Weights of a small transformer language model: some layers without attention.
Each number is 128 + 32 x the weight over its row's rms, rounded and kept within 0 to 255. Layers, rows and columns count from 0. Numbers have three digits each. The size before them is the row's rms in percent of the matrix's.

# layer 2 attention key, 160x224, rms 0.0352, rows 0-159, columns 56-111
087:117119136146236090147161164164139136173140088069089065133086161131145146078117096131084168169103138158104137144139086130141171119094158063107113172151098083173096134183
096:139137094143150121145091103176131096169175133113110068102034099148164095100124085119118148118172101171153116118082110095135094184146155098089180141107091083076070165166
090:141145137116128134122091096182122138144158119094116110169116155180115124122129142097111166107109137175211199084191106156081107135130183145102127178156065091116087112180
108:126182140148141155150128141155128177108130142151195189123148099213154168143128189124115155118126104153138133109141086116066119124099047159093120153119194134068155123109
100:116136120132134151132164143086126129138135101120214170091159167137132155102101157070164116169139139135087165125118120151119131135139123136140166090146109142092063160166
099:121118128129106106141142055141142069111065117090085141153139143151119077104177087124148105131114129111155137096149109112127157151148131097134123101132171096138132159112
111:163203085147081139108094122121162148194094119140157114142130115163129143121089173137083175104123102161183169109127070149150061125167110133161127175116113162172200084111
107:069128076163114112110109121145117139174145132106123119151144149088133072146153115135160119101041175140126109132084164125105179111129102128116149132139153140111163110165
078:143112167145144174163148069162115163134062173178141134150060128155107076139130093111086105157145115142183063150088112090108124081128121102131162080170089150105093084154
081:126151148106134159149141145149139112073145154149122114167077181083123101135144099151175189094075141120163095146154171085131170080126108105167112148141100136099175147114
099:125069166196148139148126206095092121151139158151116117111138115104134149148135189113118150166163068113125160126088132087133149150085110132134148121128122088068164149108
095:100146090144126126156181198167145184135178177113121108125110138075154109098117169072086153090143172084117120109056141177067158121104067096129183141105110099066116170136
115:114157132078163142116098074096131163102093134086104120161122120159128100155159058149078132136134185111120082115173117111194134144151089146127133124183137120125119183177
111:077149124119124157111109078172207076118118104085118122135148116162118058101117072190178089119085175113133093156131116137138181099201134133152151073200129150195126170175
133:159122123081145108124111090138165193061157140093080124121115091147105094137159032132079117147090175103093114132203148118155127124142158167140077116141134133180128124169
107:151152170129156171129094118120081139104131105101128224122154129126103151128145115128199092112108128099158155127132081172171155137142130156138111000186184119165066117089
099:164110148112076099137122085148168151111154144120174180082133121129112140181149131075092098135127195168166094139131140143132107093174147139109123124126116138201117147168
107:152087121118057124144144125131105137095156108150034161127097145183099116083120123175172083111071100141146154086178167118131145178140225145104095128189161151153073118082
106:149123129161129113112131118106164115129079102084161110122120097169142164094127076064118182125090092133103148213141116061139082139172197174110134153177110151134151079085
104:135112161087087106120164140079127173146143114093101122126176155151122086129185148114205114107144132118133152117189107123129122111086139144103140099194080133114128069181
104:180180151149158105106074103093141145152143115086110138115095136142084160138039106114102167100132142135132137122132104113118073138123178127132131170101110089156156119093
099:117144128116100131063162078097151104123090176057153117162125182148049122094212120116189105121091149182176159131172158126131164161081141087126094150169147160118135198154
101:129125128094135090206143115071113146108178173170102076093092131131185159148161152119144138163149126123113145151106131153102137145148069095103164101137057097134149120148
110:083143157094138128116094138125143112130144106167098106134158116091108082130102092119129112143111142127048086147153197124167144058178144097088163079171159137098106128155
103:127146178091219181129071141067152186162136199099140124120129176115093074149092130150121137118102145174135136102122132093129101123156138103094133153144150128150141158115
105:117088084117119127132144126149123114131143120093144119123079084166136130134138106157142043143086094094151153098081097153118151127107097099144153097103105129124107127133
102:143112068116138148103126133178139100127122160113112134135106144121122148137166150165139127135149192087163125096158040120133138131088136153159081129131096102083135179128
105:171109149108168121103150142150132153138193204143165150096067111119132122129101095120149139084099123095178130148167098146120112157181121074085152169111097150107169112160
098:086137158128124139127114134135105097162074088085154148062121136115104176120138133115120141114135081129160162136137183152085117142125127163156167141158166108176063084140
104:130087134096141107160131086150168113111132089119046086113132144200117077134094157145148112184109120011148156118087132124128148139146115103143137173136128088193095111141
108:124147137083170127143121124153101076202055116095107147117142125074078142095111037154134126164108125111118155134161133116123154122111125135138159107096194093102119211128
111:157142182097068143228087148103145105140171075110193084150094125113081059116097223064125088152116105153117170063071136120115141155119158111086132189120132090137116174092
088:070120103176108097140076115153203204093094097117116102122195173179104101162163093146140087130123088122142131122149166158179159098117139121151145146116209167167132149164
101:168122131112133152116156157125077101191110101126167098113040140074166139110102189113123132156129123145118114176135132115097051214133190123123128064116080150108133107109
103:080114140105169130137183165132094156098095147086089183082127079100123100122167139109132189154140115161202130129151188115143152113080178124162136125127162123150109145165
105:167110157135140086160073125154169145150164081139081196133076109177090119196120098150186106138113142114162118135146176171112113051144113149108133127135103117181133146135
107:166076163102095132101168164149091070115096113143160087105100146110132135058123125115147124129111106114160168175151116129115093153141149129198164128128148142113132097054
086:150123151166086153173129152134147134122159076084167156135129142062131151132153095156112115102109146129119158127133108104125075102081154122124115105120109138109148142146
170:132109112112117136098212189096084072161097136100157111132121181064145167065109161111120115115128121100128121167108101101098089216107173105128158103116083107098122107071
088:162188100135146157096149111135162128155149161151100156103157089088127125088168125125098144160165103179135142109096112142085075136129157187126073109089091072054147145099
088:083140105105095109142096111114185150134168158172139130125083082139168124079114156146098160144084133118110129129160151069177103164203108175144134134189155143130140124131
102:175116161149147154170092150162130148155151073095116134130148195099103091126161084130146073139135111165131119112134117193114098104123098084046121111041093105150128171159
114:092148177116150205143097137184172168105142105105078149160116108141097129185146115184142111106162094164137112113120142200157153100124134144135117124128139118129126143170
092:122132169110127127118093101168111124130167141137126121124143111152131116139151140147124089128134175132118119156108144137190072033103136099132163148119151103162076130151
100:148115091117136114146187106084071103138058189103175135138142133106079184143107161158140125128129133104131105155108133093135086209122144117151155074130117113112122118051
104:154177153179179166143074099183146120114099110147140126134103135105114126156105160170175126162123135160170123131089108169072110133143094125136108116160115102186095149161
188:112108087121106122091185189092078067172121117120139075117121157101158158078111157087122126118125114100123116173129084111099098210113170110121160148108099107074130100083
091:112067133149113131172103107134092159090089119150153138139182100189135122155084133100130121097153129124112079090173121136162091109091141083068098103111082142122103103122
094:134125173190168119167078095125126133195104120091142146131162092116148169154080120140111113120187190162148127111140120147134128128083118095151105158131119174133151137158
088:132137076157125152077109083174154123123173160092057178103124111107133104186053116117142135132186142112155126095156079121114094056153130137109059120153161138127110171078
087:161136119164091138081114112153174076078122197098127146119126133199056138154164123167136102105144124118163131125144181195132124081100106093149177161119133104160077117150
091:130125161088140113091165217146136153161095106117081140146106159144161108220107115141102112085140115106132147144159141193109159076110141191118157132129088162176039132109
090:144150120102144148087121119132134099109128113161144071117113128095144196126081168080089187136129118112106131111110140134124146216133149138162148138088119163170135095095
098:082127092119156172096118176109067116178113137100180120059141138110124140112127099187134144138096108119152062181101083093092111143070157097083122102106075142038108099097
090:153116142122152074126137112058152115137109120139141180111125115133111116110139088062127120092171110148176072102191127140113156108133113121201116132110129146108138109153
095:109127134130161085151142162115097086110136088171133094187075136087152162140137127075083090181129100164106120147120092104085153169154108108125174154040142212125130175096
086:153155078126160148162109109085087081107173124083091091111129155074176074140161150142169120156183139169120059079132137137152147105117111097180129116128099055071151137135
090:072106171103151094086140165112120056203144133166149082128168201081147176123149151122138138185142122124078187150118098161140147140141109099156158156112089115118132048169
096:168062185080113165074159168089106056176101073069110157148105132132189108095117128085113139164132168104096110155140141160099156090041139159178122122141101102132122137167
088:140170169150099119097080182086121193120225150151103173104136123190152099114154067203105105160159155120098148134077153122152172196144110128130143062142098129146083139135
095:107132135120140142136155092160162122137147194125146142116168135121084180128097135136160141143177139142131126102128107129142149050161093131046124138112125120169082155132
092:129133160174087137149089095155161157154118138117112112131159180109123103134183077108156163085081092138159051070113147155098149098138072142111198118018238147113151088188
088:127123158120086094123189157126117127099068131161133157100125140139130158149124188068132175096125076054142122113133081120123154112125140115149110138123180096144138165122
095:147076126142167108122224119085143085101116152111131093171076109076081192128085154150034129112180154065153120168147140116142121171094132152129168148097151126134175142111
086:130126182125106152110169149161134123108099150129124149109159148090152120146160163189125127134079115075083092138068099127129105114100079131167159118136126142151104128116
086:198131178105135137165145123119133134169093153159122126119191134080151115126142166156091068124105144044076180150102157123163133144172088120128142114134049119117104111137
090:130107112185110115101097126156130143114109113118156194158117127128096068104124161069136166145157121099135161156098107154151156144136130123075104141131123115096153135152
104:142108113064085173090212127132163106148123094177115090129165134103189117119142178076092117120139069124085064163149116114140099147171178150153124118161103156081085125129
108:121168104148163152100146182082066146100076163128193111071132151117128156084099118145081169153082158177107147195104095157149101142132149127142106102092088089125185135109
099:168076139101082086114139096105151157165138152143160150149144121066128140134089121104128096179111196165160137114120133164109115114189127144138102195176109143113110154118
177:137097074094126129110173188066088132169090133138173055119127174096182170070091165134078128139119114101107120162134078155116117163089168125142159119085059118100138117069
100:099103144077148142124162112174144110146070150108151173074134146121149104165135078093146061120142093157128066168155138181141089118134122125131095064053115135098084193172
074:096097100095150109133178175164142149158080103096115084102067161079148124107125158156099114162134124106115134079068110132117127148108155096148136065159100079125125114101
081:153103152071130167088167121108178106135130158135129064121127087063165201126085135139090075156144139171084095147101179125100167146108122117154158138142138092126125130122
103:158151135087114117161160121101113125168114139138105098102169149082204154127120142147072114122065115080046119137134134116124153118153121141129143115144036168093131113112
116:086128100135116100088120111092122143136174094117127204152101108135083060179167080100139088115162109110147082122125163146142137158120135115111064119153191161126161135135
120:095152098085148113171174095119095108103177098087137168166055169098098097168158093119162164106133143113162125114156141157115099120100185149065099141183119155108152128190
106:151123148120113123145186127168143190123126126136102136168194128105156093125092125119176124143092108119130160159144151152219114135099167104117122161077130098162137147125
111:148098083120067077154107185033111113170143142136192075125121141093177154090067168136067126177170139087108146125065125155084130160102132099111131132107044116126149127117
096:159137117132164162120194121134144092118123148118116134157060102169172136127157135166166076116118111156175139176146141109130100163114088102158130052076165144148109112119
096:119168101053170147139112072096154148135123152112108137127117127157047171134068137085153114112164152122146151122167148168157139104178142100138111148121167197086187052085
108:112138105129170141106132146130094086103144156120141160177135092134126143187080112157162159087145159173090124107165149141149154114115148085122118193126127107092111164160
102:103117077161125126161111134135080143106119113157131179105134203109130071143166116092174159081102095112130108104110125129133095126116131092088100116111126056159124148123
095:104095175123055134159136140141103103092139097050114087139104006095175145138134140086103135137130084083155081111193193131130180004132111180122109179083132134163186150146
101:158179132091174155143106156131100089082118110113104108108073095097140074119116109199118134130108109152104133122117166113121122113115145096142145092155123100131097158093
094:116075149188127142153115084083133104129116117158130094115182111076095088118141116112141116135109092152106157107052121109129145085128102179108080112113113171118119170150
097:071120108120145114085103203074134123048098189133140127049158128083141096097221150121157125120160105049167097171154087125096109150150153089085123107131095116138113113064
099:084115142163119131158114075166144131098118119163138135092097123206104142187017125178158119090086164127183112158092119103122090111093132145127130128123175126151092090151
099:134154121162141163147119172190152177189144103094068157155151127097119143124130178124162151163110054083069114136108083139143141130124177162066159158111113177119099128161
094:140150072070071159111137086059147089136090102135108105113152102134105115110159155120164184135145137094088132079134130165184101180123099132065127137140093134121164149136
102:149115124113077164168151143121145096152091133118172126087155105154142148092187142140152108123136095110081096174135137153063134159113061145151142083105142127106066118123
112:129086117115107182131094095118133185073120138165116071140111112050115214072129121157099098097143129111130139189138100111120117188110151122184131116188096059063080161089
097:112179181126127159093062095018164162142168126138163167061148104140137153140104084099170155104135129174157162164117139116117164152112148144154170147101118121152193092106
102:150138111158122158112128131106098114096066116147101123159150161101167166150116071118068118138083131106121127143133102127132139153097088115099132128098141192090076149074
098:100132086100116119116063097163117086098140109133144137135094051203112138129184147137142088157108161106109145122079143144075067179138079146153104101130158130154161140102
098:149117093106074122116184152123071131114137135154118120173131172166121125091092122168169140066125145105144132118138136114172078141099170127173151137144090041128196077136
094:119114099113126088110088074118149135099137106208110182089083131096126094043128151131124141109135132181118171206058083135091116092222149134198108096119135204201131186163
077:066099126130176142108080151096136152140142143100083126100071132146177094140085091200114124180130142108163132122081120180116126139095158168142118195146171070134149167120
091:110081155106159070110146198171105075138150091147158161105151153137167130123140122071147177095144155138133170141161151096119072171141121106167142110202159120113143146087
091:110120119053141153089225138156097113149141127123147085121131158085137165101134151150177132056105119120156087118132149195091092148112115084143118129125082138118153121146
087:103140151107161113121124129098143125167148091152154149116074137101133135154135130116156152152146065156085139109118106120136154143129151129093138099105055124127074119117
097:142099157097155101098101107110159125099103132123133180104107110159165099162146125134139126161099100164124123059183166168147139085155102181109085147110112152148144144104
110:110077161100167099121172142085098112153083087104164097131132158115135172105091170087146138072105114111149143140113156159169124169116116101112112115161141172135177116103
103:148092142185141126113085078124169145055144140148136192065124077160137057142159197176162172117148163154140122100141097128085151098130115195138113090096143144128145101155
082:167168152078124139101143088136132105051123089160124133086035122123106081137092165159120124082161101145168149141136157197140143120108119095139103152105150146116088181114
086:126124135125112138187140158169133130141113162105089151131107142169127129114170103135108093103140143070180072146121144131142146137128093191100119148134075141055125098153
083:121141107094102099116064141113122077145110111117089128093158120131093084081103100134077132096123136109123098134139091134139121161111079187143151197092144100093164110142
086:103082084185113108168150108089095123138125135117138141152149165082149066147121104117099144138161119169095106118183124131143055128117197126083153103101123171094114164138
100:156100154134123118120095050172123118173092115164057165123110127183106105171125068154152125157127114140103171152146127133176135156160105137167122117134180157163078136155
095:120101168135114076092186155071099114134094135131100138100078169066092131094198131114136105117120113111094120107146164155131097151122119108117108091184084152165184101111
093:150105116139149126110132117162125162153088102130084146130069093154172144125173078108122139159083102118144178122158098136167193142070113124108155164128137155117147110045
103:125104129126157080127097106099128100111121114159155104124121146121112164119195179092125155089107104056123079157176170121128125119109087095147137101153114066121115101066
098:156122107145096085155143076126135092122083129104119118189172076064134116141128108156121092123202099125130175127187179115169125148084083116117123122114172136115132120140
101:133107127111224130099138151135076129140137136144127119106131133101159132136166095143111102129113140142154118155166108114137096169116127096119131134142106100083097097131
104:123111179126106116118190058122136098187162095126082189099131142094130113148207098149128114093099155122096140138165135120121109157130119092146099162177124088175146078255
100:108113103094162144169150113104140107172107085167127132191154131129137130127109066136156152103124125114156177107157167110085061146122196159208161141137132129145125122131
094:135142125107106122114097086109101115155142182154152136140093147095090090173119155182181089136125148135152127192141148087117126111121100173213171173145114168126157117069
098:069087106129109081160169163150142132090156098139125134128136187151083129077206072202176116104144103102128134162180154127123125091120094117136104094188159102091178113113
105:111139135081105118118103083150158092112130093110133109111122108141175153105139200107070132124114115129141125194099139075144195116141149185164120118113188111126118128139
098:157177156175146070094113175121104095130096108112093150111155100117098051118146110133122179164128089138147125120148135112107174190133132131116144106157118184166150125109
089:112082130099093077155085118095100123180043120169172152084126137096110140172139126157060105106139110162190144110088109113099120121132142112152193112137099097163138170187
097:112140125105126154150158202124145117111135105116111100161117125071101097114217078107159098127130073118093105161119059136129119151156175085106146046096092098117140110140
111:126085131121137131094113082126126119128150122064138170062099132223133100142161076172116026113138105106142128152141100107099109108131127108079128106150172179119059172118
098:113131155065121175145122114124171101145101130119134150073179089115132087131119179121118147167062103172123134116106143122144099111134110098123076108082139112104112144085
102:131144113112158133177138160127133144145063145096143136253121129163116149134157150106173189129131143150103072081132137101168128088178140179185189061074144190132095128132
101:126109122183163134123077151133134122104108112112088124117119087074086160109093113164090124096104145149084130078090067167171095121061152167153122167129162185123160131102
100:069176115145171145105183175159087139130103148110121081190071125064091200119117126105085103112140084140063134168168111102120074102097149111073061120136107149113092116160
098:153138127149109112124030091089144123151124120117117160117069109163154144166163156140134126159123142108097160089110144126110119096133119147146091175179089135121085131086
082:108153137203141124136130097121096120118156106047155146128194107134139139124124166076114151127165100053146150078079119101110095149099132196152034157179115157147151142095
076:129120146172109086172175116074186142078139172091157137084104142119084060113113129068149113140076090085170068156084067055139137181095163158129100084129147165127120121156
096:143147086096109121113120111139144100123166119162095067139200186146175129190127172154115114176061124160156179154126105126055137112140109127162161133113130145100158089141
100:170160150155110132072180075110123164196129092115129079183199152108104149146120102134133103138050108183155194125114105117106124146082113149157129094101123122140143104146
094:137126125073152124108102134049106154108101159178167129133116120117123131146174154152120113174097135105101151127120073199141159125130139124092138129070122130198172145163
097:101128088169095119175122150108156134150147097097167094111144136124183159153122132138141127142157115198103206043068163137204135138146102146150162105135103157108144107145
101:121053160088195113128138155129177134128096096125139132156133156139153182111206063171162099122118094071088141141128156156181119139100110127139159118092086072097109128118
095:041104145100130151138174119149129155096116117098170127182127151085101162133146092138069064079155091128152132125124142137094215100152103159157140160149126122142150121140
077:124110041112148128141135113121169084092169222113130216143146156122116135110077122084155120095103105115126169085098156096138100123159132088139134082113122098116152068104
086:141140109081127146149087144146094153104122139215136087163059034145168048135116145145165133104173131122124103077161114111155143183161133123087127117146109129108113149142
092:182152140099122087157145094140125135141143142153133141133155152159109115105140140128124108174132131097139110188112105120116166132109191144106136094099043102082145186134
091:157180128121144159144118152140147108091146119102127159167097141133088052050134151121073163153129096078067124107137088127158196121140073129062151087159148111078086114100
102:147087131239103126154145145142165150100164148123151134134153143148095060136098110130143124095181089167172093161171111114161148133102105136133117071166187105102098094113
103:149093181183117110134150088136158164096125128082141168146107140136103152102163136093170110160102086127153084105164090167148130142147111115081078134148066098092091119118
108:110137105055156189108136165108091115171097074143091106113101133129066139123102136120101184155089126122114093171107125130130085120174146120155155109063118139098120125139
097:096085162168152126143100143171130162048133124081098151133089144096121147090153101129137095124164107111118117182116106115150133123113159155115173106089156142141144127126
108:117125083155144167132147113130113163190071118135121152078096142090139151124108145142123156147133163209087107165095090109099096140114147114184102109109151182170137144119
106:171160161105159125093156087119188175083137085115166192103133123157124134130159123127097095128104119119080152153155110105149106130079064177119159159104122152094146091156
099:138120157113111100136101128083127188147119133177082136110102160125168186082215088163103093150107119128120114144134130173123098112099149075133088121058078145114100110139
089:140090132154147089078106082101147147137144137109099105106124129193089136145139150072121107165154106146128086142157174110154161163081163119185146135070107119148099107197
102:116138178106179142203146161086154113066135132157064130068188134111125133109130110079118127198112103115103121099183119109077134179052082159105114128158087154096140094100
103:112118105178094108154099177097094176122186131122099104120048156160138136101088174147104042151086145138167147152112137079097085147139160152143125116133115127108135131117
102:114115129097136159124070191082098108150135075174102039087144136123124088158125067138092105164166165185192157102164138142063148171131191105102106121160163116167164130145
089:089107212155103090080140115086090156117158126054120162107153153102025089134129168165085099162118141162096121082094137134166149119116109068170120176180121094069097077130
084:167083128072113174106042115121122159100126050155078165089172145130087062147151134122157067124053152125076082120126124131132151162202125183187133140158100125121116111186
089:133144134142135089114122137127202147176123086137156186153129155188090164145142144138070067167074115173101129144093111131165121149044107131150158113172133110152136113118
102:092157101077152099143134124147110134144113126153148156127164156067097094181162128158177148140180171153082141104133179091172155113129128140167121082165133135073119130077
102:098091089118126133114116104137137109136099135079089118149110148078129161144132075161112122094176175176151145149172120108170098174105101116174126157172088150127103175124
095:129185111071140172191122109099155166129121154116113139054165115123083066043142153141102110093123164123173138137144150141154122175116117175144091107090130181155073149151
096:183111170131175105108187117159110159135170097136082161187119106182082152158117100144132102117123102129118062132150106103093153184095107131144106084150102083142143129128
098:158122097147054138161114106182140115138149157136138099160155133089127060153162103100119105125163121164150075135169079141114164175156140127114117085194182164090121106110
086:106130048121170133128095170107126097174097114152143161095146166165126142100080142091117160162105154124128129115124146065118150166136130108133178086120088148114082158113